python train.py --weight_decay=0.032 --warmup_steps=200 --schedule="cos" --batch_tokens=[8192, 16384, 24576] --max_seq_len=256 --dataset="wikipedia_en"
Each number is 128 + 32 x the weight over its row's rms, rounded and kept within 0 to 255. Layers, rows and columns count from 0. Numbers have three digits each. The size before them is the row's rms in percent of the matrix's.

# layer 5 attention key, 128x128, rms 0.188, rows 0-127, columns 64-95
125:116080153100090115142043090115109136141135153110101077083137098113136137103122155170164164097134
157:165132157118111133111081108063098157125120161080087080103142110108128137105101119184133181095111
124:134194147089111138174101143077119220081139087130124108217150150115121125120114107191163159110134
075:144123084075115129165144095164070169126087113150117106088204190159122126110106134176123114158123
087:111104124119147111128071082139096141115141103157120101145128110115148151139117087161133111080084
088:107092080162140124143195145162187044125110141131171161105155157145102081151132173054121078158125
079:089119119101133119140118155128099152112126182050111083079131102117112073145124112176174171157178
080:105089106088122158149119077114076098072077098094115087140103087081101153105104165167160149078070
092:125149146129094150192140130135123113168181131122119117132151099095090130093125152125169100170146
091:069100124154128139112173134114154116209117150125151143163109081163162138128134102097080102110104
080:063130110114143164164119071123133107100115106187135099126156156119106097104157137126169079216149
089:094153165051112110122127144064140143152108132148134127126128111073200138181048108152111106194146
096:153125141131112064179162130138119046101132116102156123163124139144115113179114135166114122131101
088:036044064112117094134133120094175110180094078085154118133129140113095124129102103154106128117133
088:076157173118139073150159128125146101140127202150154140105077180114095164085134026168094152121138
090:130122093134101110124079162130084079110090181135165105095159187143194136119102085090112083202135
093:049178160106105140103101126115072159141129075101145144185208106117124156134133112107142130106093
091:133185073116155138105128130124163080111097124087104090186145116107064113126110146104135195124125
096:167170110119128121085080193153139068090109140144144139167080078117158124136052073142119114152126
086:198071111164096066116140139162066120131131163101108150085129126138132146078127124120128120070141
088:150146132206120114090173138090025079048109123109191099097149118139105162125109127155129147150093
096:151133092122188099107114124129143166142076095161133144101076103105141146129200072143118053148161
097:182081130089102100193091122068121179133067144158106105128153063159170141157079153103136128093174
083:166091152112068154149122167072124195133117110154078146113136130158083122120115083172154160140093
093:146147145095126132152140079146119102109129141123107103121189129105125106105192126155151085089079
083:121152213116164154140104106103127206084097133093125164175107126138144149113082118170128119097116
090:152112094211106145169101143107164114120139128206177127144040119052105173095103138147143098108151
095:117117155101099166106122093121133143138132046056151097144151126118098116175135118156116116029112
092:182098111108095173115167160113093149156117169149111101116125099057095131133175159157148233124040
096:068176149104149116090121130142101128129142171180121125143104151120121193154141160151146068129158
098:128066129170135069106132113123166121120128133163131163140056122126109161142106130062074114120148
096:102158146154136151167204100179134146118113077176173158192104169160134163131099085071142120114151
146:099107084152147072101133170158150105107124163139147165121083151143099129155179133076113051146133
077:129160200137061089147087123114162162058170157171063145161127071129110102124129135147075094109114
084:071090027114176107157153158174120125124157128154192134136094117121090183109091178144128130162177
118:194176148107107066139111137100081146146116090092143144085132140091138071120134073182133177090097
108:145131168141156136155165102135136132139081095134178158197099168126146167150094116041090078139197
090:188102157153114162095101156095154105143082118099081116120110124128155122156112119185172169085129
094:118168170123138147131091145112116178176085189149077129109171141155083147156084068132120125147148
083:092110067104099126114092093109145139124146113141125165199076136160198124119144116169180175146089
092:067097111136167122061110132054144106103152172099146134095192119132165122122121119120178150169049
090:168078098040103104188110120144109196156134124131105130121133127128109098117150155109175155102136
096:149100158141169086090104086101118115156133124173104105108146075125061138115083140148078136134171
096:083119183104123096143137120122143099127153161119083141170142092114118095092167119151152103111136
087:117099126193101158186107108102153118107134064134112153145128123131181125197099126138111157154085
102:196146175089093128160172127095155083114100149117101105095161101133161129143158157147163115154161
089:106155131208151149118125137058096196126100102128133121138147136170144099138150087147159161192174
087:121129103178132119174130108167155111151125155148134128177095134128238067117096119119120089166168
092:142090133077071154130137142127116161162095070116082130113181133092107164136151139142178140153074
093:142185127125123129129113148120083170114134141031104084116152123102174125129126149190122159137151
100:076115134103142121087173129150167153204097177080148171110081151111104109201172165069116124101081
093:040103149145116105137115116043136169138105143091149138135117118113082169087097120124114162134161
088:103118155139123143131137139122127121161078094116139152127107142136129157141134159065159140194171
087:103067112156217077135106114133146089145128084153131121099139066146117113147142106105103128149131
095:140107121109166108101112094107137117182140134167090150032141154141122114136104139140111164143098
097:141119094133078138174120150134139146173140114080083123125138155139117085085160142115129192104144
093:123185089141119113133089103152118118147130165161117148161153071156105145119128079149175104117089
090:025165170145157186139145125081126131081136148116067129097087114107151181158098121101152131084106
103:173161123161148201099197175154135100143098152164122124105167115162145089167122139125125124130169
093:110185108127158066090122112118172173117124131091104087071119141173139163124097168160133172137141
092:149139087174146170113191167183147110103113105205122103117126164144117117104107129084090086159105
094:156115188102165137142061154099133186055127128106080046161133137100123116130135131164152171191103
091:119123135162069118122119131152173125070139161138147068038114135114082100161172111060164167107122
096:072124079092115154121176136184168162168126122095148129076068160143093168127094084124109128124126
090:074189091131162112117103124108178146130129051080137150139198113091140120133098128103086143137091
083:043100123126076171132116144144128169160116086058139132150188141106146135124122145140127100154115
077:017171174136179141121121146091166094110100206161076087029127216066150137115121143128167152102122
090:125104141186142065158095108130133114138106104121117104157083135144135151127110172138124149143136
075:133165160101092096126136099132138113117152162162159168163149141120167174102134104120102113160170
100:189108123079088134118101151133112074161186191207090132108123128161081163157137082087147154096155
101:097111157075131077114109099145134091192120157146079112110064120114177127099099138127114128123149
094:139117093117091073146071151102137115136121144168084121124135063076112105119100134135123150124123
084:109117123129185113150108130136068202116132124096141150100117110130116104132044132148106112150177
098:076173129164132130141163116162144162101103140091127118061125106128148114125163076136163106155135
096:137134082145131093129159100148174054114142138144112135065083137132124141088107108099130134097144
096:130149112104126124120118075086064165153085123128169166158147024105087143119174151121127067104147
104:132180151129088200129141107139099127104135157094169148168161098140143094152183103143140097170129
112:165167125113163108182150135137084115121151163203148151111113134139173146164082096104199098139154
106:128093107176135096177142160119104204123089125140222092148179096111107086127138159124120092126074
101:087176098157079135132138144157158175065095151126161182113184080125127144159149111114148103143134
114:073167133207138109121118058106120077155125120085151115134110120099093073164142123164098126077138
100:120143108127122085091084140174095103157130118117165152133089084166148103206147077149103105194145
088:191153134136181146144119127175186118164137091164134192198142187145081097093105145171120146111182
128:095159106088083203144113171098173173102149127096135143151134113072129118121146134178119123120153
121:110165215100116155071157138177191202136140105083172119116156113085124085175135157154113090119130
096:079143146165099127140125126134169142125156121195083140139140130197083121103090121081076122114173
122:138138068112145162121118092141123158130105049116124114164144096098146110100141153102134102162148
105:156147099146141127095106060114158097112098140117155143160222125117072117131088135119159124164171
115:181150120099094171152139139085221175125165171105179143220131130062107097189135104138080083120156
100:160147117142171101070118145128122054136104118181084136109138082104131146104187158108121100136166
105:099105114189117147102135149140072079121114142154127015161151127148133112104126093088164191063092
111:094083115102117142101110150137184124119091089103122130082118160106195072163210172168115134129140
116:103139113125150105101109163160131124203139126163080192153163137152141148124179092149113111160175
106:127136082097084107148135169122131103187158087058191084085104137080154160102133192174117109136170
115:117164083134088132077148081123154133101124166104172176132155138149093089133151104137091148098187
102:144129129125163140113115146121110128196152120111177145153078088102191131079067162120071100080120
102:109181181134153154100138110128192144134120141123155165086086200113089111109094129155124140092083
123:185069143122152205102143121132074192115133103082102054140147104112105127124086140144151160156172
089:144104097107166143081139094051168161148148133135136120099101139128100112122107123109148150173165
123:155101112151140119145131156071103107117098140145109046137141111187134137084147121145138175158128
106:129102112115144080151095194074059144114133107101038105174252088134102146138129097118110195130119
107:166123068122172094126179155155211144214166140146093095117100152151075165167130124132092134137119
109:159090148128157080134092118151125063132129138126118145120108079081169064150143127104141138160202
104:187135177186091164183122186129098164138111115160143200131156127091085098093113178114119097078129
110:148090119189112107120195150079197182105130077153094171217136109116192097111110102182102079130146
096:066153139118157128131131148089044126132117128070169066171136144124109142181157125162136167111142
113:095151169110131139129132156093172158084126123163135177118143152118085090093128188158188151133148
105:138237064073132125173104161118149099174106080106128115152133120128124122132108154174093125089127
103:140092155074083124122140168130062160096129140108120098109104139138097132177168160135105157112126
109:158176157181125094161133149162156124078141143108163096160117119152143110130099100169112069147137
112:146113104154086103188093121104121153108128164098165166194141155138091104124171117105152182080183
096:148166174143180121136098137128161075164166173181128110078127092179104214072105114112042109109144
102:106096100158169120141113151175164099106170169119092157086150184152165111092136104146122122087158
109:098128144113104192082070150084088068128119063106127160177094124124193061086119108136106151106131
111:136093133163130100135178133134093196122105143071178108127192159122144081140145119144141115098101
102:151145077148138134124118160090113121081204123096087152136051157099158144136135133150131139143097
111:142103117148065131066080145119137088159100136183123105177090117115138104160121175155138080165196
108:172131106149092166091164115121111176149165234145174124119158170147081141075128154102119133114071
102:129077108100142076152080156119173033142099128085116133143184123127124137129152071186129120149060
108:091115132068101188086181155124149095151101173143180146105130091106170113184141133128125107129130
103:137148170162141207153097147153160148148124159121116184094126130119118124139143135127148107113098
109:150141121146170145110146113159136140126092190077147099152129162143138112103157169114118141146155
104:161143153155067152105119144115159108127168079225101118158150157159077140046138097150141128128166
100:097155102106120048127121148170133156099149063184184100138146164130145111154118112146136174102147
104:177223173129125145203099145149037105153128084095134123118112167148182200140134147109131069117171
105:070169097116145178164136095150137058093144108182099174173180121146125092124078153096110123147101
112:130104141154133142121136164163162118107113142110123084136119103156131135149104149110113084143116
105:112082121150119080110107113102022113151081134123084169093136132171226100184098127114150175104108